From a checkpoint of a small transformer trained on Wikipedia.
Size: 3 heads of 64, MLP 1024 GELU, vocabulary 8192.
Architecture: LayerNorm before each block, no position embeddings, no biases in attention or MLP, tied embeddings, ALiBi.
Training: a variant of SOAP for these matrices, 5838 steps.
Each number is 128 + 24 x the weight over its row's rms, rounded and kept within 0 to 255. Layers, rows and columns count from 0. Numbers have three digits each. The size before them is the row's rms in percent of the matrix's.

# layer 9 attention query, 192x256, rms 0.0974, rows 0-191, columns 0-63
095:097146126121099122112111106117148130070143125124105099128145156079133146127143149079129128152140122107110083154155108162082130113086133115135118151118139124177120112132085134132158115072112161
093:125138116102142104112175144142092138090122088127083098134116182138079122158117141104089113139110154088108137138109156109145089128163132142097138111122138132155082146123118114112126181116160119
100:101114137100142112109133169149084146131101113127112162113175089140099096120186122113118136104113081123130132121118107157146149168097113103118136111116115139139080161132075183148140139116095131
093:160126152156117126105153110147104086112118137121135116097074118130113082107149133142131153172112151138107125146133105156132123132117080176078122099160102110129114160113121100091136145131088115
089:142136163118118144161133125144110132107135085140148134190156089158112144122128131109128154157174121113120130089141106116182129091124130110128138165099141093121141134100108129181154120117087150
094:130128118094140158151146174128172147129115133137150108124092177121125126114151114118126135164129144118159151144132115158105131132142124115082093108114147131088089112137120092147093114131105116
094:111131128100116121152120122134136103093106164150102117151138139071137111164130127121106138125142128125141122120137118145110096123130112128133095102104070138103161119124103174122117152122151127
097:148127151113141148156143115149108126095140153101113105114126118097117117107157119103156094146143153129073130169139105130082083127162123148113118136156142171187143137123133133140125141115153124
094:164123138128128144150109139154178156075154125136123134102135134070080088097139139144190119141139102091091153122144170135110109101158103123086130153107136150095157161141143114147190113102116113
090:148152133111143110102141119064114121171155138120157129134131147124125193162127084104149084080159112112112116136138145126096143127194127129104136105123135124141181123142127168076105148070146101
094:160110124132129170084126174132122130121169136123147128116180198163144099117125128162109111138123125141141129108122145154108093111102153137150079127120151179138131147126104151130139146132120138
097:130179120155107103123160118102195137157137142162148143102112135132122120128108134078155181130122115161097128141114101137125140136133099087131122156101078152109130131147149172145165127137128108
090:136134110091134123126140092165121139148121139135096126120092123128152118118180180122096050125131122143120148114120096140127121110162123096128122110114067152114181117139118111091165172126097124
094:095136149146089163101158135089114073173116106135131145094142108133124100088136131146128129139122142124099149127127106162119088098080096156146153154130156123101149138130148133153137156141101160
095:097168196108121173116130100149116177122129171128096130169155130121145124099116106142097111102143150142138133150123142140094111099120138138118130161126136125117129093118107077137184125214145121
097:127110114108105113137142145128183104105119141114134090096138134109116165134148190073139136098107124139111136117118136134135093118109108086117134125121179111120114131108117166077119085160107138
096:111132146105116072106159102121138103162103092122163164121156119117170101115121124159146105100114080056129097171122195145177123124114150180167088139128099146151100161108129124139166106136149164
095:113110149123134154112141106091166151112119101148109131148126122115113169128155097131096140113105162171149141162107115140083114149142062182165126140144109109144136129110118157138116120135144131
086:130124144137132100106095139125133113161137116116158110077169082116105120130102128124120150096101142122120103127098145135159106128102125116139104082103107175136119118116141142116159124108130149
091:129119121105126142076125153126114140143123158136129135113142141127112125150158139102101116142126165129150133124154124125117148104124126161107136151141169105099142158119169114108120140139133050
095:118230141159134155129147117092145132126117111097129132150158160112106109122125123194110111141117110138183147136096117099104126152130155149067152112136128140113141124094107142127145137115142143
090:160130127162125100101127125135116123140129125149114100153046099084123134104093136083158156126126108125179149141129129135095152141150138121084143116125129131133138175104140142175137121092129090
087:169150110148131141124142099098149130139144123145135119101117136110132158121130140123109106114121121176110161098088158149139062116082131134115142152143124090135140116128139154102172114107145189
087:151137140138084141101152152112126118100111076134131139146117135144152095130173132143154098153138137120087156111140101112086129189138135110160107116159113121099149152111164089160144112083089139
092:122121124093163117100135121130132138114131139128176093158111128098134154129121140132148142142122152112132091134124136105147113182130132160100122151158160080098083138166134124122128105102116144
096:148117120174137139147144105124141113154086103140123151101138124108116084111150092102164162095118138119110102107089132155167116119118112101156142118208145177146156114081109135111114121085151133
099:127079140142113145123126097099153125161091140116104073056127133144178101132099058078129148122154137116140122126127129105144137114168110151072100120130116131126120161118109130082118095118145119
094:110172149130146108105147105181122120137112169128146139103116127153134129154097143152137141159103145139124127161118136121118098135161153143148125104157136135112104134141131087175120127110121121
089:172151107100142071133109124135119110134141103130080119136117126166107132119091127107120105144144111143120139159174099117065137164139110141108141134180136097101066096100154128082160131109142140
095:126130112125207131068113128128124123164158107114107130170084107150127159129136160173124108147124137159081127130144157106142146103094118068102117133144133147104139105111102080099098136124084146
097:168056089082158094095108150107123110120116102136142160129139129128140109142121148125131106158183081144109132138186163165117104098095116106157163131111141102123126078128116106162146167131106147
091:098114127162122088165147101134133112154156131066142120134081148141156119112169124144145112065102156132171133124126123148115088108089114151164159146091126183086127146116088122158144133125139104
094:158161141112115123168092116149124113129144128103155075122154101138128125178146149149102112125115150120114125139111164131158124087119145113114137124120120150140119104121151139145119130108107106
089:100136152117136126145119125115154155108112112147157119146111112078153158138168125102155117115124144106131134184121126128155076115106100114125129138095137124110103124105130118153148158130156130
087:123111123122140128124095141177128131128126133168102121128138076179123162134089096144122110135118142118147119128138116142126099099109139144163176132152109127110118134129125135135139132100132186
095:176154106109151131132141145129085108127146149143139140134107123136094142125134053119140166107153084147135128164129155109123112163181145136141165115134076115153102115157137137165143144127141179
097:191136161107109120118148136155139110121137122114114151108098153165131129149074133120143115098126100205105111141105140155079142128145098161102145134079127121096126095149155117118109114110098107
095:120122131167116085132088137129150134074114131137122100125121093149122120125145128142142102139117132132137148130130096143103117097127144112132169124114098094167127150134123122095137118127135119
095:118124111121135116129166142144125127139137171135107130132082089066170101085113139123123144117104134142113170148106147197158104113128132102107126143108173128174121154115131137122165079146158122
094:116095151160111177125130168131134142139145099142144128105118129146132174145140140088120145211116110108101111115129124154124138147115124136144142108100149097120112091131171133145144144093158123
090:117147138149114092076137144120130127162135164112133118107056177095113105118116156101155142177079170118136130132120156114163199063149131094170119149129138178116104084139113139114142118086112175
096:111167159126156125111100139146116135113127167135123102159131116112113150101116129117104111116102148083132121131125133132153122118095148121145119128082139139133105154140090139152119099096143089
094:151105164137130106143109143126135101140113142147165134147103130138114107188132111125103153113100134157130176132151176132092166125147145142123156125164185101169125120154111119108121154128110138
098:161157103112150136115120150148141155110138162153139158142145151151134114106148116133093146127096113108134142134124170135149154142110140121128140112080117156143179156134090091127134134079116143
087:076084092167104126126119164116155107169124132098125151155120141155188097133142144122137080103152123131163120153116083114070074138131141097092141110162143121094105129131112156090116147122119165
093:176124154120097091100120142075119104143139093123118086116146163107126125127124138147122148130152148186134113112152086114115160086094124112196179127091138153137106127147106116124133132123116103
088:119093082112143109111150134159147092132116100147130103145136120124140126105179113123135119130122107094177152103116134149108116105091156148144169145172071100160151099113125073182090111137154142
096:118096138116126103122130133155120137117096119136160140077118123172139138150138108107115137170163129094131175114137110139163102150122163129113153125114120137122126124147139166152127095133130142
096:124098104146106119077087125121106128131118090158129123125138132100081084140117120156106138122124128135073145175109108121156119133113144076110138156116173141130167127167145145085121112132109081
099:146129146163133140138123101105142127163098152124089117148176102094154110119092147114184148101123124131127147150154148121146142152109172167130095144097156154103110124154142144127093122140126161
097:118102192130118165139093165126132167157109107151129089150140150159148144108163168108157116125141071180100118167133139116131100148122127133093133152161117122111115104099175125182129143111119110
095:151125137132109087155100090138105171125126109110157140148150144140093132136123157146109143097156121099166133087131163161084124143133149128077089084129098142120136139072167131124125123100149133
100:082152115159123126126146123134099115146124153138150127092111166129073130101131111130093192112139137138132115121090094145115139133117132111129110140135138135114101153106128098118144168148149112
093:115093133156129103127096187117162155148104120119144161116151123087118158096126144183128130134086103123174129143122131143094135101081127154129142124080100109144135135096153096154125106163135130
098:142155146134125110134101121129156107141146174114117138142085139134128144136152146138117131099181133120113105118108098107126169154134143106153086134158098104104132133136079162132141167143126127
083:114116143117128120142159145114073150173159169121146111129116125125130091127103157122146140107130128137151098114125103143099092163153149124131142072098109128131131091142086109107114144123136084
093:160116139150149148129104148147120089163172133150110118148121147098120172161086100095128109136120130082098143097149124105146086163172146137150115126091138144073086139122152137138137118125119096
091:122121124103105123138116114094095119125125164166115126138129123124129119104133150144126131155125142139093135090125126141176096128146139137096166125108154216131076112175123098167140149148119119
091:083092132145147081130104098108130116151166147114157122144159096166130121165087134111173122105127107109125135098095113108133138100127140111100139137123123128178104162132139091116159117137141153
093:126138157122139164156143105089088096168142150111133136136172104122175159152086111129152144138099118089133131100151166141115111126126150162114106110103131140148166141109092132151099130163127125
090:137141145139104094146144161106066093137126151172148143095119132148154166125147101138136125078127103090122118143117140160108109123107099164150123113127122113087163114158119124088141158163117134
096:125108157086169122137090149138098113145127112111140164101132084108143153137128153143147120131162130111127124147128109143110121128174122098146110140102116134184116104165057117105152136119168155
095:149132111148089150110112168117124121121159152160143076112142109122121159121086079111093110145113093113128118157110118144164070148137140147120154090130114115139079098100124119157100074128092157
095:087148126137185094128106069105137113150127084108111100167181121154105104091131123096132142106162136104122136120125109111117154165119150145150063101122115117143110112130134115131140121134133124
089:125110144178089124127126150196089138068124147175163147177145152184122113139090149136139148141186149110134174087133130155158152088111128143132148123091114105123145125132143119103130113125118081
097:151124104095185141137112126106130145103128106158097112136117068130116111096168127130129124102135179123107136096087084125138105163125088140120150131132134183100093120125095065131121124119128150
097:089132131104095108123125098150109080120139137098097108131116118096158129088130150129129120142095170139172180143117131119133125086137129117112085155150117173139123141169125117127175088150132116
089:088133163101090104107137139095161093096142083129144112078117160111131147139130111144137131127153150108114100121118135120169131159105119148086130122123137126119127103123122156105129146087099140
095:124108089154130074132126131124103145095134094080151129146111162155117130152123150158133140132108125108129136109122133136133094124190158102120140137110125126113127151114136139090096136119122149
092:119148099123145119142153136172129128135128102110077122115115158119109122165137106138124120117133128140122118160109113082132157181152147121088141147129107161110130134140119088115090082144142113
096:078126144075139146119123151136142185108143154162119132131139110162133140132102147137150042085140116162161122091167156129132133118137102132170126120122126119123132116115127141128106122177090117
103:093139160100144132140084119139128133117096118117085125176123086118128095125107178115143111122104097095141135165111131171113175139143089103114137087130144126147137150148129112114110135095127047
093:091133112108094149110140113121133161142122128138113139076122130115151105134132097126116108092110114150125101169107122128145149143132093108108133117139107176061119147089142116148142107112111131
093:113116143146110137144134112144119140129135098099097147141171086127156120104140122156128142102107155129083105162105115142165100145143127162178164109108171135162166168134112128148129121136161139
095:177125174126153185163150136134157106139148136130120145114144135097128126117122120124106123172126108145150123093158144135134094155143108150111076114123075134119123132129103107124088128149125037
093:146160146177160107117135141086125093092183103139127099153114119148167127095136155126132103116140148149143135088046104155133167146092176095138109126140148138115140135116130122113126131159144156
087:137101160114175135097135101090102141137154116134164122137151100168123094131134132101138138173100161126137151184154128124138190154091107164105121106112105130128084159132109132121110145141116167
090:128133146104158132159104110125159135079139109116125131138144103114126116112108120129113078147128172153116103119089172141140108125130065165114108124107163152128115179117099100106162119111168127
090:131137084096100149125101141124113154113121163144185118169161113187083116098152165099134079134134147112155106136115149103070139072154126116098121096161167128124144111123173086144136127116106121
094:133125125143124144147122128162150168103159121143181151152101121127122103128109130116171132121141125136075171087133166086146143122165133098095120144112095100155111155095145146140157170161172120
093:133111123143161140144125123169128126137120136134128124163077130158150156110119115117152145153155107174153103125133096125160136120117111106138113147117076160123114149091140169080130131107113146
095:146112121130095145137107164152070126159107124142177127160099140100118125117084101113177139098124155142171134104137118159080137109135118163116166093135138125127165170118087166157130146138106107
091:128144114111133123093124075140133117173152075145134115143131119140137155063111155123126131125126096125153126176133154110126100139174080125117147128142133156122144165111101128097107116114125116
095:110151140177065124111146169124140196115099120126117086087180094162114117156098089128135140099166151137142165109146133105116165123146141127142123145140109143083131115135137159138141165148111151
094:096134111150107140148099110146164100118109126124164173130133150143135120136139103193134107153141149128084144135147145137133110152090152128116110186122125127163144183143086110097181154110120172
089:104111103147108129104100103100149148121147124119172144102163097081102123134111100141104142144119126087162115101127133119157119104111102104106099107174147123110118098133093136143161111122099144
093:135096160103167134160091120164122142136124136136136138100126107117145125154160107123112109099139117122112105119162179143107101151145103155129101128114098129100168126140095087157084142132139110
098:105148138133130124151097126166129104136187133117181100172119138106124121089112116117129126151120128168156200087157107120097165108153102112102133135128134101144133106148104161097149143119164167
088:114117150138132135155098104094120167137184139169121119120175136115129115127134113127119111150104141106078114157090111148177145131118096122111100079113110134136091129138158102117136167144125129
089:113129107097138121115114113136154143140138099135137184145095128156087133154134140155104101166122150112145140112114073156096159141182140146143151112159103120119111143159136144113119097082129133
092:105113151105121119086137143123157145102139118124109107137114127126127125123144158120102157131118119156128154132096128119138141123160113156130112127116156155136107127128131076150190123137161117
098:113146129108105118154148142118150117133108146119160097124178119122125090093124103099115154091118120143108157124113113106134120126122128154123107111108137144149078131143137108144130157111130137
095:128104140148149128129140081131117126108098158145136160123155155104123117129117130097141125060116115098152157084120134112131096135162096133142118128077160116144109123137150151163103140133131158
093:080109109124133145118125129101125143101101113171115121114153145109118130128111112178106090150147146117092119126108160131161118124132186169105130119159127127169100098123101101143114130140137159
095:159138154127106104168117191122146141125149132158154142105086154186111099141121135091140138167161123136167116148173099160111072159145123094158144121088120119129155126144156161148140120113116129
095:096111088126133128102119128146114147124093067169140156152135127164144110147134162142142157136140103160192137143137090108073098097135151120139156092123117139137154114074093129120129190123167119
100:105132150118100141158127170115138137125121154140131113144108153131085123144151108121109120136133136088095153114119138147123137088099162189101111100103149143114074122143107121125117126101140143
098:101175131107111106116128144139107140089155078149105113147156104121092068172157074127090137136115129154157105143104145140084136135081126157163149119093109135144149096132097111108114130107127132
103:130100153113093113131085169110146098129114140153157114083100127138163085116141117129117152059119126108169079164104122106108122166136124132143155108103139133156124128109143103120149129117142111
095:102103120135141139116124134095115150120157173116127162140138154121126136143143064111158148125124110107128119145145131111090098129149091131121141127144104112138137166137169160114125143107109156
089:134121061111120089113090167156094123130125139102107134154100115148126149128132092129142126135120098157158117145084134105131081104122206118160122141124117127111099143068099089113184132131122135
099:125118074102131111121116128105158133117130118154134133100135127122137122088164111145117171158142163118121081125114162105107095091140110154154044140154138164127145093110166152116154124144159126
098:125147127130133127108135104134128091129194147131117137114084105148156127118129098136130098117108090156186090145138144120133133126076145144143172137101139167098150162141110106098114128127121123
093:112130141127149175131149126112122182166097119147163134084111154077103155129137124151129160123128177123126142103103118099142105142117179149136130106155101122104134147142147123137156110131101139
103:114149098136083088162124125095110082112068142140123122107137112100130123170138119122154146148111154136109172101132153096179132091123183139161126103118103116150142095114153146125164161104110114
086:186103170117127122125121128165061123110146119141120136102126146158136135168113128165087152169117125116122129157165082123145130111167134108149130119141136163156163103168195129077176112171145118
090:187140125123178163169118112126133154119154125120124130156077123139132096096166154141171113099138136099123132095154112146088149136164102134155174137125152095108106147080082150127173108143145091
092:115094134158126109135159117093134151109145108128141118089128156112136098125113133123169111153120122152112131160139159154144102093122126114107143111119099177110095145154106120167083123147126130
098:130122147127109134120111172097129157142163119104131135106122163108119172121173152162113122127100161102097118153109116125140141100156144140121115129151145122115121133138184134094096126140122125
092:104130139130110113117096121078166172176140153130118153124129134117084124130148114109118126169132130157121104115089118120141150105155146171129089120156075133151126132109097140153143138115161145
092:150123140159131112089166150129105096089120128162121114105108082126094132130112149096105088142095103124174111119162144143167164090149101133126125134122128121098146111143113123121117100113135131
090:141118156144107143133144129148120128113129129108146130117154139148117100112148147122157109085112147159122163155143132086109102126160140162107111156121129149163146122093149132160149109084113131
093:099137152148119160129115151158116120159127149138134101118182128132135175141108094125106162145157097136155143101116112106096103067120144159122113142128085153140127133141116170102152147117123131
089:131133124126158143132147179113118125120151148124165137113128125100126115113122180118147165116147133097106126138133134185088135096138135123173136147167109109097138113147138157125133140104124185
088:087139122111131124117079140165091157132151115080138113108138149092089157122122137123141133126140125088135115135106136100143106175091119138125108139121100101143144121133098135102117110133138115
090:121132116167136109142127109160140127143175147117112137138130131114118153129136148126086147060109125116102096146127095145121149133099103154130129099194130129085109121124106152112108165137110127
088:145098138107103130144130126130110092158107119117177128137109173123161070151132172136131079132086145145088134169093147097102151127140129112171145107120076156117113106128120137144131127167177096
095:107058163177134122117171127154120117173125109129133130138161156129133106094127140135145131103157120121144154058171143120124136124123148136160139099098126155135149130119180153119111094144136123
090:112151123090102125137089113125109111128125133129105110147158152121180130138143131142095099148143141110135093126084115119112132126176158131141174103060146080088106134130132169191147095106128096
095:113101108127129120145159169093093115119173103066120112149142126143134127124165112120110098125127108118153168095112103133116096099111107110117141157150118142115148149133137094136169183153126123
091:163114092089143100128086085113116117098199137087094146148117140102172117117067164119133176141117117129129099108130119134092139148127119113179147142134108152137109140113124134126113153139131145
095:136098101087124100134103157124111130145106145111138122134135146166133119119109139117163115160100132108097171108112135126160151116149127142136144158136129123141130162099122151128117139102117120
102:069105139101104089108108131099159147109117112146110114103111138097113151144135156130120125154138126160155118182146125079059099164090111148140110116171120087141123123138131113096140113129110166
091:144143148081139143106136114148094120158143126160099126104064152119101159148136117120124135129160162123152083159104166125159114149126088138173121119124111149109142151152116128129155129078114154
096:151149149142112131116124137127130130089133152160145121149163115143136147171161147135100145110144137138094165116187112138111047098124131134116101163085120116110138133091126153115120117153092098
093:086120106142137143137140151151162105125139138149151100173107117130110134114124144163157181112094155135108122162119109167139085123079144121103117128148123131127116125079140118090155115121086163
092:114186128133109136139105118090164095149145106116131129129154103080155133146199135149141117125094056096152128104098123128094120158143156160070088128178109165160127118136125145117116133105169134
099:105125109113169163106141124144080138157162102137095148122141133124112114149135123106122126132111107128165137126096122151137089128152113138130086092112138142079143166125057104109051151113151070
112:149123117143161132157110155119151120128155125146154109114086096128138155128106091145154125103105153069176086088114144122127124110131127097144127146120120101103129139141167119124158097121109166
107:149109136115130156156134111095111121113138121147140157111101160141092176130126096140122100122103128128141128167159128177140104151093092153104142113110115128166113141090135131110120159157119108
109:148123113138125122145159163120140099141142150117110121144122104094112095137137159097137082132130153120110138108093128127155104133112141120134132125134129140100092107134164139103168114132101100
112:157127150145142110088189097126106115171127165110103130144116150098139111137102096126144089113101148128115112149138124115157136125115120127113130151106149139130111124119114126142117125103085124
097:116125140168136113099157117098113153112145129163122095144071127144110090125103136113164108127132121134142152132160142135141163121154117120074115099127133117135101175125104132105154076154111092
113:187137076089134157134163142145106113116133103070126148148143147158099120115134142175146120147155150074143148139142111156084133084165115112211130106112123082131117152111048104095143149131147160
111:085169134104104102142165131155073149097147138143093126146122128104103129090123139120139109132114141151066124127129093160155094077093111102102126099114136142094132115114124149140139111098084118
117:108141101062152086098113127091155170181155118111076126140199111149125125093128170157141072144140112162116112142147148132083110112118122159131116118089101153136135142114135146118121137153176130
104:155103100178165154106119128145123174109126114131141116154140122159170159143149127122137141127180150148089078110129098152153084169113118120120083112141116121076091133081096154074124148098136083
119:143134156156115163110112130152134119123185115072121152116107171105113138138098135134106131153122119180095104124164114162095143134114112107161127114163155107150140135129107104125111145137126123
112:094156123188155163116116129131120095136185146122108108117155140168133131136079159153142168111090156148120137129090116128129115083162143084080157170140097163104115116132100121143145107137145150
115:100145119137142192113107145139098077135130159150166144135113081156153142092105113117121125144140121086084110127116144096147116151165118123111114119125118089124120161117087150186126131133095137
114:144161149165132092092144126138092166172096155117137111141146143154160145090126130119182089105122082101133105129114138153113145141189123141090135135122150117133145113180137149092064114117152118
111:132131130112099133127104071170102119134108109155117153147123071074126119088138114163156115136136122115114185127143112090144128127165132140115140120123106116160116138079157108121162137134134127
113:161134125140106151093142121149078110167150133110144137137104129114092099143107123175101147138154114155070176137119126092150132118166179136094068100150107163157125122087140168069123140112127104
113:136167139149146127114105156134116154135127093113144117176122143122123127136125133138153147150162098112168131136131148150135162111140153135130158083132103127114143123129152146128142120128104114
111:135136151106178138139146084149098156085134141086158093117134164126152112162146119146105114175081140097149104108121158097119137121112134159114121129182117130133091090100143145118139083098152118
114:123180140093146141139152137114105139110130142105105140132148137106164121139160091148114116150125118104119140102151135118104153105149129110135133134144116128154138116166124098132083125162176141
112:147159139146159143105143154094141155141144110154119105116126123155139142117121103073126124138123133115150148171146122147175135152154180108104113141126110106109138123118113130125111153136114115
109:118127158137088132141145134072154101136146133107131051141085113100112117126149125162129139143106094092143102157191148156123131152133136149153116151148162082127138130114140142109104125094156151
111:120140108123117154099151128088134146161133158143138106185143106105135152140114152130107113101122112111099089160065099090150096125094131120155174108138139140129117114159129094118185114127156145
110:120083092113117135146115136113160167129117114109097182144123111104125139121157136135137175149136132130159131122138120149170138176125117148143089093112100150123134136174077132165097111121117130
119:134082109122156121076157158072165146085146147109193135151098160125162156142099139135107154112109130117134140138129095169130146151140118122148172163136135094130120107137130136112139086107129140
105:128063163157112184118102131119152120145123113160140102123161153145127094157131129140135120140157149126189168086130178161120121172109121158136169130081119154123127100164151153098109119152146129
109:158103108117180097114168077163164089107133164202108157180109147100113124135086138148124114131115100136149140146159117115127109128165133131139104156137089131131118181124129119137131159131169105
116:204144132111137149144149102117190145128086095137126071091121121127106151107131097140152135102154177157088127142109095134105127105126102120100123126093129175118101127112137100104155175159125142
101:118124145130137182138123128081134124102114108158135104160158143156098109132132152096135127165125145125140131115161126150177147112177157117139108126150131108120158124096124164117126185141141113
106:130117075105123106094171097155100143144097139114080126146113139128116141167146101105130144129132117134111107118135130145107123118134130121118138120176136089141150072164134141111147138168163140
114:119133128107164095123085140143107140129137100102104150125132093138131157161104099111128130120110122114122136157132146100169102122105101173138125119079087111160188132115083145104152156099157157
108:109134171121115136117140135163164149129109120120106112146132111190160088112143153125102140161130137080110178151119124147119147102114128085120098186132101133174131164124154125144127121139157116
112:137152164184108126091128123111132081136130136209121124115103139159142107139106111143107155105121144166116105123138130113125149135127148122150123108115129133138147124112099107123102134131128143
111:131136110092111148158127140088091125108097105148082127158085160137132151106157119103096134123106130117140169115084133104124127086135129160111134104101086139159164128112114122136144153100156111
113:146172147134128141115175110156113137168134145198151161140142100137117147099174116135140181147147146160122122106140151101147099134119118137138113182121119180114115128153082138160150137121140157
118:145098137169121102127124119153127135113148183114151095156144135112128149113117127120103142136131131136115166152110155087134136152113158134156083118153120107136145111143125128156116133108086107
115:154147153097131118124094112139127123139119159118130130171137099093155101127108123123125156111148129171124150139137126115125112119118093148138084086139121131117117162148145141142151139164135144
114:105129087096119107111128137120107111135116091149145147118108110164122080116123140162096137159143097113143123119122180161165172110066104086121111129144167166097127166120151166117142121150104099
116:113116144135125142125085157081135120159120141129150112120169095081093132138121153149103110156133102111135171146137155153109148157097144136064145110120104104110070142129161099102125149118134163
119:112109145108120151109104120137129096157138113146145139110081129181129132116165080128152082128119140135123080163126146141187152115150130150143133108127080158128124120165106106121118138144153165
112:096098101158073085153149125114113120175105155114173100137168130071108122120154100123181150162120157165155135137065111133086133126093137093173142135121099133146147139138092141124188174141125127
109:083120125122171147164124137131118153123081162131128171147117092083086113150131141148132157146147096134090121117101117173103110148114098107123112154108095180156116115122173150121108131170143140
114:095123120103115121109149132086120124160152080164117171121118087146178118139140119142145131104141117110153160170132138135161153127112169143115157108132138121106147118103103116127137091095113140
109:143120107116118063159120150126097133112110068126129116113127175141136102119103128116122114108144111143142133142119122157178134104105147122143126137122111143112129145166117132156129135150122138
108:125160128135085139088124133128127125124095112141105156126111100148112114152109155130120135149136122119113130065091140133131125111129133117133136131109157118106103180115119159133104127112171151
111:109101167091121152121133131132150140106155099153126103153116113087137120149137132090166090164092137145135121121129138149119129133133098124113128105110103163125143144122140115114158115081179124
117:107155138113130166125139158121141121133121114093127106140144139153134085096117098166120116131182121129114136131117108121135114133144123146127092139142156117113164152130068127096160146154169102
109:142103142106101072166140147090138137178126168149111107139104136124183141186140136122139117074137145127130133128097122131095118134149136109131076137136113110134161104155094117110124149101165131
111:111106138113122125064121148131129184149088125139105124131171165131127117089121123133112166165083158109138091170082116112133115121104145154143131121182110145139111116140099149083105102123099140
108:115106125099084109143119088116127126141141124119149094141137107123106129119142136138070078124112126123128108103119087111146144169132151155117122118137153132124090164146165112101118114145103088
115:157175099145132128098123121141095132147127086120109131119125156130107121101136110156128119123135133131159153164086116135163131089128137142114127114131113167146171120142116091070107129103131133
114:101157120161126147193147143151114172125100141162125081100111128125129139102114145155123104124126144148147119134132110143142176105126151109148126161112132130123155126148136110097153128138160119
119:102120170153153105116129119117144128159151141126110138122183105095095122126090135142136123113111128090126171137124138143125098166089133113162130130167092101132142140115108146150132149145168129
113:173127149148119120141162136090097160158129100095156137148120150100143144120144169121159141117086127119102122154104144099139143122117116118186125132155159163141069085143134132126121108101122190
113:175121152125075099131114109124119122128154155071148131089115080131141124075142120139091099136106123126118146120163103172157109115129118098158175165115124118146133134120131077162186144124127139
111:153134125127100163112109141087098113115120137138129114130150130110097120157107104091147142145133181173094089140126173120134099166093104130130120151107111108147161096137143122146119111133091142
109:116106098151105156142106148139081093141107129099100120151145108099139187100112138176104120145110128164133124165169146114146128073149122104121121146127131115104114128133130142093075136149117121
112:107144108116166150131147120121129146151109128109135143146123202191078151150101133116090122178093131155098109090145153120153144152100122135160194144146099154112103097127124132131103113159134113
111:113173141138100170094146153123132064146124148120131144114113131126104138113147105137152135119140178139146148105170156127127098125142122162095117098125160113136117138058151080110117064115137142
108:129093137134132157122141094132160127133115101095120135107132140138163105115146135134116147110155142133171133122132151176132137133110091130110107143162099172126145123151123114134123123101119182
111:158135133116137128166136116082166144160112144121109144112143108101148137119121156070128145119172128118123148125154126110126103106138111124096130141137086112138142133123090133107135121136084111
116:119119117109104142071210108123150114117112142134139084063140107132084106134190108129153134186133085082091137098134107105129132115133109152185124106128105138170130124139100120121115103132169165
115:120119122156149100146136136130102108134094100163107125175089138108148123156136106119124152126125123121136123116105113163115176145143075120140147169141136105149156098112122144083109141127145088
114:129125077120085104114101128140122112168111171158109133104114117093106123126127138110139147107089104098131166155173110147133156096092143133141148143142115147132158148102105133084129050150113118
111:093159106128122124145102178145127126136089131150120136098148164126133129125131111131144137142097096139134098154116169100097167170133156156156114140122114137144128098144097114108118118108117151
109:123087160181095119139138117141083119115122143113135140123146151149158077151101120149120134177164087091096081072122082155122123133165148140131123080123143156106128166100142159109162131159155147